{"n_layer": 12, "d_model": 160, "n_head": 5, "n_kv_head": 5, "head_dim": 32, "d_mlp": 640, "vocab_size": 771, "activation": "tanh_gelu", "norm": "layernorm", "norm_place": "pre", "norm_eps": 1e-05, "positions": "learned", "qk_norm": true, "attn_scale": 0.177, "bias": "qkv", "tie_embeddings": true, "parallel_block": true, "extras": ["capped logits"], "init": "normal", "init_std_qkv": 0.0395, "init_std_o": 0.00805, "init_std_up": 0.0395, "init_std_down": 0.00805, "optimizer": "adamw", "lr": 0.00365, "beta1": 0.9, "beta2": 0.98, "weight_decay": 0.11, "lr_head": 0.0074, "grad_clip": 0.5, "warmup_steps": 453, "schedule": "wsd", "decay_fraction": 0.697, "decay_shape": "linear", "final_lr_fraction": 0.0, "batch_tokens": [16384, 32768, 65536], "seq_len": 512, "doc_mask": false, "train_tokens": 111700000, "steps": 3021, "dataset": "wikipedia_en"}
Each number is 500 + 50 x the weight over its row's rms, rounded and kept within 0 to 999. Layers, rows and columns count from 0. Numbers have three digits each. The size before them is the row's rms in percent of the matrix's.

# down: layer 2 MLP down (transposed), 640x160, rms 0.0706, rows 469-511, columns 0-159
# up: layer 2 MLP up, 640x160, rms 0.11, rows 470-511, columns 0-159
down469 097:564477470555530530400519467522454472405641474604511478525437484509486516511545465494541514462545511479552413442524519598441550455504419525574587547473445497544459484458500384502489441433403426490485444564486551550498591522523460499446515435434452589506454534582478447504594479561469519476508484529341541458476579501595536511519541509361478569523582480518487550465500538470521452513461459567501590524580515495534503538563524477432458499510452531477434523509441484511488535477541482
up470 095:554507479587508498467550548449393569414562563618535456537416512507452541532489526493543463575444560418552500483492417468515513481405504480524547498463465482418398476472558477472474593422426525434495491507504474544556537511528477528557499538490419464576534512479488451561557527498570504536482436439417530484605475495408476535487526422445432536460505501569565375431588515490543497456512444523652508513488467440477489463564529567477495454579539514552492428547507476559465437499450472
down470 086:561578479529438584512521553570498595475574440560464526503454516531466502497480419466467593555448502527489539458509495404475533539427516385553351495508513528476370436499461408504516531431613535439490417492481466541476575425499482452538494513449489515520574611453504499556492549437531588547558504476439514513487512586332501512458486547522466586444502525503495409473557520469561531438490510487516480443479471493472461476560494525509543458464504500527623510523572512495474477469431524
up471 096:566519479600543495455559493427396564377585602621556466543436505514434553525483557504530423598469554431532526516477421457534475476386523470560562487481428510390418445455543469450506531417451548435501493539508496554535530491509465517539525528491410477531526491459475473534523500536553482543478467458460535462593463517416508535480541416492436521473546560559558392427588531480551464474542419518611560542444518467459475495538534555465482466561544511517495439546502488503488441483467467
down471 083:565545603620525557476523552561477492491586499564446519531439540536544465568402474480466437571541514466514504518396482551520528480412530410464538513461506502456402526482560465418511560461538458480589461536534482518453538448539501530509518563506442454471590480485475495607536493446485487524516480490465595519508436583445564515517520425458446598451551489564591430449628467473513404499488409543529590521484463554476506461518493449505493432502511460487399498468475503558552586444415490
up472 108:574527487565540452481553535414409527388590565629509473526435539523439540565447559497525461585453562456542500512488442472501486478406545476523550491454465468389430461476584454459471569433442508417499465533523517559550551512454484536519536549497405464540543489492481458531530495491592510537478451448443523500583473487399478516492480408444419554442518524565541412439591532503565487456530417550621530542470490457460502464529550558484496466551569538546465416552516507540498437477480468
down472 074:565556537630607495483544539493488541434632509533518482495406523527511537637464503500478584500480527522481451538527500518518510501474482379436431522527516529397453409434486520425495529449555499455505452471499507556490576407437562485553567495499469492488550447508524476524549546450576458483521473528514353489493524583506478503545479442471514475518505414556579413463628356545499477464422512495520504570490410582532491450530466456487499462491539467490440458477547517529513490479426504
up473 091:555535423558539454486555542434385578375563545580540454486407497506491574576494551518522452558468571467545517505454425463480454483406543481538546483452468509428438453515576470448492557443482532482525489492550497570525518513498470509554508557471413468534579528428475459563477544489588521487443463413464543468575508498437495504500545450485410556473487523560571385429565556442572486464499429535628544526454527429471501431572485565470441445498565502554499427549499524547460445485492463
down473 089:551472435586467486453511536459511528474596421522513397501424549485620483565463506464460468610508497502551474567515487540456551518478527439527478555519469428482496457524549437433511553482548534547510462437501543563482557576504455520510437593474426469510511527493507637504510537514476547496474544500398593481473519503594521466519503410463458490442483516601499437440538508521600475440443525589529549427539508580524556425510448485476329508480575460532533468479491475565473479419414507
up474 100:595485492566553489444546520424369559415562558642542464488405571537443580539442571481521460571474529440579523533511423454525467498408558441543524497466479469425425468469567448467473553449454502459525465517505504565525544497515484523533513550465388468532544496451455456514516496516575476569463468483458524444562456495405471533485514440442445539469522509579540383430586514458581482477544426549605515561429528448449489460547518561498525485560531518527518437543514488535512446493462452
down474 073:607587560478463551390537534506434582476611444443549551524433509497473549527570528466383486611480516473525563575486503429461487470529518398471497524529496560432402450527585510396460557504507603513549453553520455583493512416491473523477509556471449488449502473407514459490540491439580487519467486487462541480526534571462486552377435459494490517482456474578472441483623493465547551477546464444514517480472486477515544466511584470435501442535510535517497481489505481602526475477371512
up475 090:560524480565564463450575517436400566406527594565570471480447522496417567549496526515538466618496520469602542540508428467471507499459528454489551468458447520413423445456539453468462589437445524450479442484516475599516529488516512547530511586453405490535526506459443494568515503523569518554499493458415565492539520525440463530480539438463427566506481512556544422447621525446544500454528431536604537595475516453435455449490535553507491454589521552562497431557513443536493446477462436
down475 076:470557521440493461473534484506464522516579527520553505479543464512353506554478531520536455621545432483497439581534482453587556492544540515425492581505379546499514511532503517482461512512491556403537537500503481524460470457409507507523536571422370530573475424424482514472550537465403509515546566556421609470505472549502489433564477475422490559425513467513488420485575612521512488408457533623542436554486473498362456523511546466520466493489427456515477456534535515540549522545492506
up476 098:549506474551563470464559512428399579404555576619519452496403510528419566541500527508485457596462554420517515537449419449523474461408560514526550500481469500414406462466563442472478545453472549440516467550529481570539539485492484546526534562505417468550529503462478462542531506494582522588479474487443544464572502503426475521469502424463427528477487520581536416423615529446576469467543414548601518568462469440484476490545552572498507467541538510575500417541529462526488431475440453
down476 083:517524516493527498447577519484446554466567485597539399393413540493491512560516502462423473583416494454491494584516483406503509552519557519485484501489489567498440450489564384405504553482470559425501530542530439574516499491427455548554430539379440513482579453487493453486525517566533551574521503509476546431523517541438479486407505438403539513442515424525497399461548570433559488531477443576557421547542430557498496482576554484506641498542491532564481458463556487472492471447479528
up477 069:542513486573539476403532478464434548442541563609506402562420532506440537568456520493471438559413534464532510545443453459575463521440534498549473485512376492436399448501561397509500546422419553488498518532508490602540502508544460547511573562468437476559512556453396514505491484524534502557474493481468523482524444531439475540495550469445424534375515489548600447459582497467562441455530396499585537527450538445470477452584523553510456444555552536510503444535550542558497442486447491
down477 098:531529523565548469443555520460409558438582513581497414542370529529440533569450537453478466591454505501555503547461513445518497469430510456578483467480407512464432456485541414458489505450452551518517526549535502614503509485554453574512562533442372473516546557448472497493490493512497524534470517521418505505491480547471529557472474438436449550378569490580600440482561508463578406460544378529642570529505507499518540473596513500468451439511559486504499487506558530551491501478438505
up478 107:588536515594540483481536535403418575408560594564533463498434538500446553492510552526554524559411541416524506507448419474556493428424509501477543518546444524448372450476507487457492556429443472468482528510527503594534470503494485497547527570431422462565554539500487414567554488497552474533491488395425503497592480536405478496478523427499398524465542521523560428478619518439521447445531447519590492544493498470447443500574550548442520478540559500564559478554520499526494484467439416
down478 116:460496510467462519506570571471484546508562478476521473477471540535522462433494517495436523561461500506521459465518488452676472462536498467491448547546420564450428423514520418466489488536581552462524560446513518650455451449555455538505490503465461507457532506580482514478500421514473625629504518503368497484492401494535472534414495468500429570458547515666444546493477491408546482501492519551537354489525462599508496479538504500473468519524599489439510521464557488449496546530506513
up479 100:571536474612545405464510510398453603478507529520506496465499515474458596486464552554563473508485563456575559470433378532529532584510498471498498556534536482469511510475525481533443613487406488465447471469460516517538584518509452507495548565521450502466492479525516501560474594541548464460432399395411513442578408448482488564568541434475447560466510492446552422492501495498492435508522497512655600503440579397451502456579453524494507483547440527533517515507491467508441485470429441
down479 141:584626461468563519480510457488446497473481439548495513387532468480465524560499595503588426467427511527479538601485484502562470517456558549554503504530466584448485510476442387482505464468415474566530512617468475430504556572537452485528493497450647577460522587624489587490520543543487459460408484489477519464487451533470509568517532484577395473544499522429501438466479444422485521610484517466477533493499427445449439439524521461545585479475456526535460539463472452506548521555537447
up480 103:548533442561538458447552496503413560382571624595527492526402500514460526526478542508538485555440557432545514507463402470513487472424552499522534545450516482420394482448568428449488520468463517465470493506505494575529522476513465560547476602457432512526570504458449464551485524505571467544487435432451523471606519483399469495466487492444443540494524544530531376417582576463575456471514424552607546535484474423456473439563529550482470480570569523559523461540553514565514468466460468
down480 094:488552550528586454332464506485433532499636556547412489532427529473459512585429507483568540585507526520517524472518484637487517549532564527512519524468520484525454395452521431458497529445399478506479471544497504530565566543523481530485571531476423502529470438513541533501554552521487441565506486517463595485515462437609519579517513335416448523452518537568519449400490581489513469477482438533490523471480397508501567433509497495455457416495537531485513498443513479553459571484532514
up481 100:549516450576544442442581516449420583427527570580529435517418537498484610571464545486521489607493556418570507486507401488530475498435530508504565542440460558419426462508517441473513526453452498450494469521500510555514524452517455533561534565483438522540532510441475465552504524519581506531474445449435556428561459468417453528489540463485381523485506528528540332440605518495585427462535394555581552536467509479484491461581533565456503459554528499542511437550509498531502426484479480
down481 085:514451410499440507440513505508411525428569420551475446564409551506542481626549497422562513599523502453495557508490499528462545499557442492506565604493482611544518479514477467397503522490518521432521441559548527455484501557430488534570473549518422578546523441528497513594478516493496546448531466532530525471531478495547512567569492450530442539470519458529524436417486496498528500465572404491633566384499452603552476466600446487453474468459527398506567512512449442471577529514432493
up482 100:544504464560562528425538523456350527453556550564517542549409517435435609511532552587533416513466589457499501469461399497536438491467529402491580530479432477439429431543569465495494537463476521505472453549439481504555542514548431552511533543489442474562535516511486468539542488453561457528477422444435566499640485498491460564517511422491496491470532545569544446418573550467514446491493452503593557520490529467440490468574548551510468438608523499531519454527511435582463436464446427
down482 111:531506501496541544413449549559457581491551482525463522493436482463513573519493492484518458515479580456434514459534452553529468503414586412406576586519486535479421530479530382481503511586570526528527482476478446498461493488445373563499538550504455588440511587456511429504567458536536485496478453537430625499544500525492490539481467399494460480487518528594469437517511576373436480385505408541560474556556538534540574450520559537473547428532531484501536528497475526626461496434457491
up483 093:558525459552503477496576528460433595389543546559552502494431521472511596488440531579532412549457573459568524536486425469472494519441527415508574492471496489441499457493524465493478537434462500473481469463492471543542560527509473549539508603460414568498510545457478485545507501561563516505423404464450542515540442435426481572438485460491476557442469511484586406432567586482532456505565443520630518559482550475398523470540516580421488471541576508534537427557531520583408423481429471
down483 095:467449384509483503550512480443451455497559512471507468461490497511515521476525521483494556566477498501486494525490505462644559554468583476514487558487460525550492509452446442442556441539521469493462439553524487459458488539480516558572473559431464583468498538471466526480419490581505532476396503538442568521437516424549524568420502435496558479448571442548561462489607566411513512439515514523556485481644493582451641413474402538389602518457526490473517476563510593481453447443443525
up484 099:542506484592544514443555508435388556406537548582498456518406515515433540535509531473537455617441534457553525528508457472490428476378535510539563491470445501405424492473583427454475547444449547453521500527542484542543541548508462533562519543473394480529529495463451456545500516514569483551488452431462548479567493511439495534470497430455425542464534541576589368422611552471572478457537384539597535553473502426504517458551529561506501468534549521559532430545497490518514470456474478
down484 091:547479541589582526367432548449482536463524499620439477538472496430449532538474588458524483601433495510475542505529505383470422492482518481579478498495485539482509485444590424513461507497502558441516474550512460497520536598546492522620492508486488539524497472421519414653495499537473513527516473451459536465500504572564454567461455373533476501454521583526581387416600428455492460459517465536511461449550440507550542540469448491472412449516596485488463518463500550484547483483523479
up485 073:564536447558571470430562500442437555433558561614500440519413532502438542599468536477489428562447555481542543518434452438589487512436540481547535492503403495411419441492581429486481555395418553455531482506526475594512518483553455554525514551468441483519513511480420478519481480516529503569467482479477540451534474544428486532495534430457416541403525505567565407446625515479557450440515424513591564535433469451493497461577522537495463452554563532507488426527517517537477443490465467
down485 092:560559508593559467433546543469440581478579486609469427501388542507450519580463531443475482604466532510536540510481512430524493498451505449599511460470427511456395457468562421448505533445454561482535494545548481615452516501542478583513512534428361458480530541451489452480489479514532514568493495481435531484479498547471528521473466446466488530388562514582552408477608488475602456476546383539615579522514502510526545460573481505461475443513562458530476443484535504555494502466492514
up486 100:557520442589542498462556529440387572386564575617527458495418522497450585493494568504522458585471544450539555531457429428529458494413559477529527439509461519411424467471532475450484523437446533461502488482524463546560548487502500527538525553463425472563514527473440450539501509489575534555506469473429535484590466500421478527479508450469388548439482525553582401447592545445586490464535420525615544573460512456468485472518546568511494474543559505559506429548536479521501422455464458
down486 091:556508532542545549466567529459464536454565444613522476555449576502474528479493509467400443564367473505543450513392491385512559509505543454518520444539480495523372424516528440462476594536491507458521485555513438617441523529489541528461478484597500560497483518382480374530544525551514557518530501500494508470472493607523457492473416478438484402428482493535494434452628408520557532463492489574508589485447539566595545538548549488514503496517511453492509512517485498493488478462417480
up487 085:556515489472490404563526529468461564469600556584470448553510469536454471418480520451555567537472526477553486506542457500514428511507604483541529566500447474440434452406504463443459524517538532433388519466542419579531522534526437516507544632399448542450556486475405456486443585469499472446427463479404450573523563477448533512446448489497479574445532567547512488530558586454502380490561468547539582568488462460499476510511460553500465520504538539478538568529594502564489462481397467
down487 114:583444509524455409484502541523501491495587539515454422477464475547549399511598517458446566521428460525478492461540497503556525547491510493438546464521477557538517483472414373462534519559518558369489532500521349486504534514575458536502453547391457503515438506407518472440378558551552534432472495541443414532441542499513546488495546459506543502454567538578455515495587561449503486491484475513513502564529419479536509475454520523374521475525550584482575596521518515498419515501395445
up488 100:540519484602554466476539560440409550439555575586521465466422540535413579557479566471547470594434566452554544515485400423514465487410559465515539522491454498417437478465525459463478561448434496417472485525528488556544542482512464505571535546496412469539530508486438429542491501516572523547492456438436550502596483499421471542504482449453426540468502546579551415448607504470584468469527445558587523538464486456479460466537554566493530413548569529568526450545540491547504426456474429
down488 087:523434514512528552417512567477453404548582430668485450577431514579418453527471507461460621578456492465508479524504519387482557417500507516483442511540550523511431455532520509412454546501470532515477452559479501501486473537475372501496542508549402534491544475461570479540574479565482501525532491505406514432531544553533485461506456426496457473495477468497536479585601421552499495433486468593515524490506496494570473505532524497429569453534533530612539413503443451614503533467558451
up489 088:543510461550587478477581500454360559378563563599532460453431535511490559554474554507516459589489554436569504518499437458524509512427540509545545508459478486411411473477542483448492559463442536450524453507526495564537534475508462512552514518470397456570527523461456489557514510494565494519483449445434522471593492500408487548512540414454420542451488515588531387438598550446598466481526426539618533554460502447442495466531515566476445454546520529557506415539532488563483453491466457
down489 059:468483420617493536479500557527476557440642521554525457450441556523535496562454464456525478578495514488513501562508561465474546513495553478487509537510428460476439504395581467507575476475593454444544440493502558577461541495432424480556412526442493567629483479557436556489464464526459456524477576469397518528503530563547547446496584541484377540450463548545540476481610509455547570457420480620531544432443464501549476451516479452454419554474536472526442495469487446536534475448493500
up490 108:582457470601616509435468493500487512441580478551642393473452565532422513490482448553476487565428518408490423582470473490556508491448419550451519491515459509469389426444480444472503545500451575451492421508525487528519502549536496428520409538516415479581475525467459483647535513438502502599524496471462451490619457556527489493424515432548445511508520492562461461457627523457522536483527525461529481410515527551496448514543499541537440559559538533464454503520495547540530497550513448
down490 158:511412448515528515464505539440538489441553487413513477422442520505468563509576471536418541428444515457587518622517544468510508579420432538576521438495527574506411430504416491495513510424555462496513555552497456463470552509491601454507448536496476500424483489489462521512535554424509576534480503543470425467499521472559500501580428463505503485502605354519386535583469520515538537482474581391516544422544526543465496445496503490586504488583581495426530489497487596496550485518386530
up491 105:582520471604532450409554544452419554416557554629556446494432511501426544533467555520522451607467560447504532531474418450536459539419550507523536498487444509401406446483538434466500547432474512462508493507501485587518517470529439525542495559457419484558554517497495478550500497499569497541467441455430529478559493502403474546493541452454417576457496529562577413446635532437566460478547423542591486533429510435484501490553555559489473453553567523535534459527510479521503441477456447
down491 093:590455476551524511468454563456448533476543491577500390554445507480482503612479559443390548619450519504457523558375511497492514478525535477453495515609469439447434536520469537434488561481513506497561470500511478494469519531540392561488471541542408573475587461525448457505507550440506542597503503507467508451461468511508499569476448502446440570447579408576588420521573457470508530462565473620566451507512453525565565474551539499502463357510551513561567471482498449504502500509466456
up492 097:502528432590561472421519497432448526460516568578533439492424582455408594617445567492475482568457569459555546469491425433555537474478528518535547502484512499419438492513535493522509537478424547382516467533479448515523527479491492512559500577468423532514507514437423483604548489551575470538492487409447539462606472458395464548483523496459431509461518526577570408460583507498563517465496436500599501545460467465446426432506536556474490456588550505494481431544538560560434442516493469
down492 107:545580523483468467391571540387478542532639525461425575473450523516507470531520511448537536622540506468442428504499483483503539487560572558425512465534471494484397466462519451396509541493527574553530501476533435547494512443515533577470582524504400508514534612539558512426441529460502537465473504451543530523465497474559582569551576424457521528491536434537541487467426442462515539415558516440559509482473464491493489482476561472369529348512469527528519520484483475424454579545484484
up493 103:552487469581531481513534523409383561431558567579573421542426535515405603516461529560558490542484543410547485472483390495563487538434505415510573543490423484454407406509538484438468531499526484460498486581487504535538529474522466521515509532440440478531451514550489488549535470493558452554466437434424556428608502546460484530454505420437480517510538529561529439421590568485506437491476483525580523537490467489393478481561520563475516490610543526486521468534508439549464436494419413
down493 118:497477489515510569480515526465414562412620520483531501514467502477526529511485518481517576479600512405529509526460511551554450533527459452478556561548505506450453474426509475471532552491536417524556437489552492495473479474457410533569488550426419598518525500580521357510615485448451470525472481529436537497499492555508499562464426326418480532495534478546552457507559542380480423479591430628584522507528501521466537508504537496483547501479624442446511497501482517538550497523430442
up494 096:557506491600540459506570514436402624370519538569537469501396520521423562496494514516527458565440561421522504522453439455518481503385564497542573500483451483396423452485542459446466580440463497443481478518531526582537499446495474506582524540472430491536500491503481438579516481534560483532453424432446538476600482463424483533468525446471421547478498541561545376451596548484543454476547468552596545552495516450495464504570530578458493496509567500543540444548543513562494484464450467
down494 109:555454536547600516484536529475500573434586506554515436480482579558553480570401481433468578590502486512534451478465471457589475543492541496528528464518424472436467434464540310429535605416565428449575473532580477523465464470496517487557539472425404453555578494453493528512494475592501527564484520527431479518506458481509551521453445463467424559445487547570544501455526440475539518460484482537555570531489443483583476513588470492498589423453548386460447458518525530525509497496494499
up495 106:473513582587538399444601505389454509477518532656577463445465507444435483534415557552472493544440604385561561498520434446532516544486498549534543516475464514451507486484575507520530512515434519436474509489460483479561567532517358534544496455457453551534517499443473521527479538529505494533384428457522524471555514491496502515482526437479447567460490496514505422500627523472546494521475495537533487557392487432384532490546535546491597431596466542511473479518540483524513411485483424
down495 108:444475483516408435477449485535486500511486468433592482630491558458591503498451413512531507552572433509501401407504443532498477433448512500434457464462479604420464487443539501471422451576583584483553468531491516491452462486460517419462460567462529613554545604456564527555531548478539494520472484477460482466520486467530487572479506472461508491487495615474363632492499511484525514472581455502483503477509493498492413539553470546553499519531546425534462518526558433544558544631564534
up496 088:553463443581574477410559510427424567405550580605516448486398522492447546528480562498502447581458571446558522534454443437540482521393536496530538510481396514419430447508549429506468537441456532441523469532529482600520549500511454539528548540451417506533566541471433469562481484547549499539477488453458540456545469505430477497482505462476430546448513511575583406447591514454565441454552386535603525545496520421480466463534517547490456504572556514544487439546529529553484453466469478
down496 090:572498482562615487367476556438472592508570528599489465455394529460470531628493530484494491579465496487502512576472504443523508488428501495530490498524376528503413492473498408407491509429433461504545461519526470595455562548533476499589550543443400534496579552421516525544479509515510506532503506561426522460497500561459546516421456474464504538386566527557574474402481500464567422457476415526579531466541450492562538468586545502471474485494620481550500500482525474530484492470500513
up497 098:552497479564567471482553536400384523439578607599518454492412535497468578569498612558506459554456557447570535498486424458558493482437546467521548478480446494406440442522599471468494563465445545478529496502472472573559558490508459557516561540475424466574502508516451490566510488513554480502474443459479518420603482492430455528515532414430439531458493543556538416438576532484546456481495437511593492542429479426446501467560561566459492426546529506539481397530532460540485450457474449
down497 100:464444512533555505510563510461411568501542459526476463606481447516439483595469564467473438598534547535511504505466528484567512444527548426536466462586458503394445501387591485461443524555493551496525491505554454539467606505519372543428504559405391605572496562480434470480538448528532558527511547560481501464519519514586529539555420486507438563452489403504512470478539485439516535398455447440564558546501458411499489531509551485488423482468567442518501509499553439520493526408458526
up498 139:488502582504487403513504558443421534472544545536534533500449472543517494529519574470453421598467505435545585426559479468525499401494487530521587484555456560483524502527609493511427477385544486499474582414508544520520494424576488575490608597493461474566464516410421479589548566464495579516474467422494511473496490537393508562431538390480486494460465523572572485477478472401495527483438403601534499505489437525505511502542565536415523485495551511512587517542486528538472493422470461
down498 191:445517559498497436553506501512456505548531471447505564497539507491572536449587454466476421552482537512504542485491525489470492432524499553512483501614541516491475603505605512561530373422563489407433588423499546427462548508515592547509514550501488548505469462481491501509576511364446651526473482486559522518489528473486467593494521478518506489515439472505545544436410390445413534497418524504501380479514376526545500482518505491388542459531517487440566436500514552464551533424535446
up499 092:585490441594527478436552516460386568388561599595538485503392542475445551562485538527530428532437551436567546495484428471527487482404561450539546525465440507412457462472564447490474521456433519475491463509478507583535536486546398536576530531442417470529532499477459488549519498536538477530462447456472544465555500493415506516501516451485416559462543519573559399421617549490565471463513430534584504554445529449418475452565535560470490508551569506552510438533525495556508458482491463
down499 085:583462472599532595411516582563464594427594491589507465490411531487546498605482454456557504627473526492588494437455503452526492505484542422495533533499417493478460504446562389473495517465492478528530489487518473570482546515541418555546538532419376450471524513513474469538527466509480552519511487552471565412487520534529577492508471475513497601406507467511579462433580506501548465429508434511565463531478489531536540451522496447505493461497620497550515383436498486527529540372492491
up500 093:584514464543561441435520511438417575401568563607550465468402483510497547563471553490503457563463555446596547531502439471534468493446550507541552520476479514393459475450566458424458552438452522436537476518525455601519535538479480522551512515513411512519539507426468441557493535517555520537459443449439548485606476495395483531504503424424430551431489517584554384418598539478576454449517402514596521534509516459479481495541544548469497490562521517542521441536525495513472443446483451
down500 092:595471484592638493381460567504476514443608446562519469500448502511478492582455554483463464596539498507586499557561512492491515426547558497600521518481427536434358467483526478488518560473497535393508412532514449607508521532528464473532555451462459561530475532500562515520529607559523543451478520477436515487495500546453439499513446401496504496459462505551479414414573428477617469451526413521548546477473552574497483525486507466400457485474553489527500437498485473513492448443427498
up501 100:550509497597543425463567525409417559381575577599535468493428541509451573559466591504514468579454557444519523527489427457513487499421502487557581500476466519407419458490568458465498574473453541431475462502510482574555501450518449504537533582493414468547540513493474462560501535508609501557472464451439497496576461449449486521491503454460393547471498522558536363450596543467578457470526417525614529536492507436484487454534527564476461457547547523536494455514531488535458445467466460
down501 077:583409522564574542441471558470461531445555447492512446504437583522504436644527497471455551528436503562443523565458535425559493458426451456536470561531447490526400430431453471477582518511538459487580406542501544596514417510499534479579460545569490488544567526510446610474468554545466518585536528568465472476519403458573519548512531497445432527390444487523533481453500522458464460439490485521533549455482416574636535503558455449445448481503502463524508485441558512512485504546494540
up502 098:570500473595521436488560556454425534403563594618571465475429584526497560583496558513489470567431563429561505495480392463535493527397537458549538528497402487371439461507535464451497537448466520440495501488517476575541519470519476501555528532445413457576511510492466454554537498516571486533480454462463523486570487509432450528497544417459424515463510500602559427419609542490530478474536465567601480559452503493441473504568543560470499460543527484554512470563522453493457445473460433
down502 098:538547479510582470411499564484445547434602502525517452477461533566583453630429500430429479554505483477500385473532528501545507476392550478580454550570462476402487516503536499418495498522563508439552474481510527618443463524519471554532493548389425497559470400527441519521532389452514554620521473484465534468488470543532529550482519477440473497392476397591512484454510547459493502456498458549541547517582497542553573508513518477510521468502579509598505526415535530559531528470459451
up503 094:531524466596582442467556505448445556401548620571502482511467557514461539512472583487516450590524563392564485484476455476572521523437514496530544507493478491443445461494573440478491529462373491475508514487509477554534508544489520525568523564457404429531520450543519432512564506529545494540461482438452526478575438551467473503503546402461377505428560511582568382437632506474537489455530441530580467570431471404485494475551542565461507493581487525474484459557518514530488439519437464
down503 102:541636553459577510422473514491502575504618467445485497426476594536542492618489489455458510578566506507541473448433536519551485533510505535501447485532428514442375480440520427502500502420477566504519498475543485513481526483518426548555495554362465491558557395525489437523498502555430506466537513560422532441522451502534557528518536442514517478431500541543486411406496516476512462494518442512556525483518411493581577485594537415419531444493547500515524563430594468617511518515450463
up504 104:552511485597513478481545531433422563404547582634539476460434521496411542550502554495499451616472545429593579503483438436543506508402529476530572551487469502424444515495542457507502554448447514431494478510495470567514529507511489514565517522443400479539494465471471461556492505516582507535450448443454532515607489503397485554501495402464431541437503534582569381438585548459550496489529435525597509532452504445432462477550536569506482449548495549532520453543551527525446430478457443
down504 092:549502532495544515414552575512456607509500480567469444408551549468425479497535515444465540566577472494505496517492511543489462479467573456550539479538461607460440602475503507465509645526489534518435454514502416509504505528532485516600445536451427448503510521450386544508495461452447523497501516502495568544461398452509621547504453498462502538408607473624576479512442487329510549425536400512537469447518464497479477493531543496422593541489562514564485513486489504550491512526474477
up505 100:596491456550533480476587543439408561413586557624538480518407506522429546558519585531543456582505558470513512512482389463549443497437493510524543482496450515439406447454563447438465566442460545441517513518484468576548528524487503518537524560499415491557552486513495451533515491509555504546459490491447508453557501527451485513502527430450395558472479532555568405403575504439564433482483426515618472529408507427461503446551568556506495470546573572531443426531536494504508454519470440
down505 091:518485521601525479482448600491434546410540514609448459482482547482481484590497514482556445517532467505488476554445503582506446565459584485535502568592540470517374556420495587436493552494509467459478436577498460481407491472477455494512544576482429519473539558408508465556524521547492505490469503559349621533495426537476519536561435470408550537396513531532494493379601486447526389467463502582552551530473525508518515455539585491481500490525522478546550487510461420498482519503502484
up506 098:502519467565543475482587541465399553375554555593533485512440523521482529542508570524469481550441578470592549539516395445526487489397538478507575490505459535365426455501570429468507526462452543471535486533507510563542520484490439519523549540491417448561522498465463457541539533514560495571467418435470531470567460489420466554481521438479436532485487555546601376440584541456571492457512452517608563545501507448453488464589544539459522494526538530545482425547532472559493453449436425
down506 103:441632451496519465454512577493456579377594457493526320528425445520515485602505576469618390543517512513577406572514493550556619495562531536514487509499452451469515505424508427527489499482504495466522469495504452526529553478501569522555482552480430516483436453564455522489530530457477506519520492502447553381477470508517606493544489490437450510426584490522504496462474488493540493483508484565517461579456485514497453482564564456479466450529645461583466491477509470541548536434479485
up507 103:536517510567552493447543558453441566447570548617553450474425479515476591503468558513512450610463559414552525528469448434563448488425488450542570499488440479406401456473528476486499516471466537453458527526493501529552533468518483537528486551467437483561550499467422441572479484487577511547473439487468536495592466516433474520493545396436427546492498513556530380421665550456587482481496451539580532513490479447449485447582548575470510425548552521529484450544562446537501463516451455
down507 103:531615549493638528444468536514447569433537482638479490403457493518453485553537530451387525569430517523438464565499494497558502513527507506565472478503455532500454492496517528421508574465436524536520495582557474436527464494500435498510472497442447480500599477457388546560488528467544398510531498542524517440516482555475488526518547439488400459503574440585528340517493518434476502427444485496584458526553482526479547509626573463519539501491536528573540437468514475477511508552381507
up508 100:538455462587515490457568511450424610415543549614507461518418560552492537539492546472446462563450512479536535532471431429518503482398517519531506472524485492388422506470576499475461559401483560423479497508533445562557520483473481513536479556478429485597552538439472465545509469532555527569489488473472551494550441506398510524454484457439430574482526544582569444436617524499610457461509408560613478575486502426448499452550577547504494472551532520525460395516512497514513458477450479
down508 094:492498525497585516474534575556484521473600446576495523460403492555477513524419440464442518541416510535543523547581481375534567497446599395485522417536521456458323425424498500397505576471522564482485507525484462544497534497474492515476471596472470511452514518447456567509440454530443530561493503534480551460506478610542534456469475509467504497513510530551525487454565518419603487511503531510488591502552536503504536533520496487455367581528526514571423391456495462537461455518426562
up509 101:534479476562544479447533529441362515427553583575561517508375537498455628547473579581520468565461560441553549493459414434562487510446520487503543472464455531409452416517611470485535521448455503481530510485461512570504533440551431533547537540473420458572502491513468483580570484520592499505486450436446499449568471511437458543484548447465467528474550510585568426468560482468556466467493448509579503544440457437429518466548539559439491441578561512536507467528528503571457475489486394
down509 105:495411551551594590415426559518432580495575468495492430562463485518508532579436492467522437610536521529483542443465569475528423554559521453450474477601474512494481521376536446529498546452498474519557533491512501550449536569467436559467471562463399626492471464510506516480575444444486500563520522520402523456458537557517585545505505505461435541458520440509554505459458491422493537451535420464574531548474414510563530493473540454451503465475639504566494439434531430540509563428483487
up510 094:624510498557581491434517584460430522441570568587539464525446538524503519526417521522543484578463537412547499507485427478560506539439493516507517475518446485414417465467526446424527546388411502447459523478509485541570515492459476521551506579416433457555507451512437525556525461562554510585503485443432516463599441516382471555448519448461385568480521525544570456473589532491547511468523462491586476560486462461465480448555576538495500446578569522527494478539531458537494452511403416
down510 103:565557508520583403410465598534442566564641468523431415477442571522474433604385472469449648540480508501503456439501500468561514547494512543477535416521469545462436523462551443402500542484515561446470512495486518563495533568467442548531475523372385509594588504562499527504518500508466567508473497485454510444516422516443536510531507515494455516486622501570538394531502475521494456515573447464548462538471509523499542502502538457515501467550527512508558499435533464505496509472388483
up511 075:572535482553525495460541540441391597433565576618540440525407548505445521523388519490478438580387544435527514528495436445567432485388574522551520478522457473432448440514547409462499528391439557426500508464534478545518548494517445522533515560469445479544513502452432503532479478556573550537484476463437543443522462540401480528485517460436435560460528489582551416413575547464549466467507463502611465521485514462499513450542544563492455421544566506519527481523570518515474477490468498
down511 099:569571502588541448452526527477410606473575518613483472538391531504478503581435530451465499626443500490492490570464519453556474495399573466601501458499464487444429480509560370433507520420448560436510495518545524613461545477515498545547511518421408515511543500461440490489458474515554523542491517492401539503482488567493517492472473487439490535439550519609588403448555543443565478463509425547595516501502532505508532471521557514479415408520540462502509461504568497525480488431440501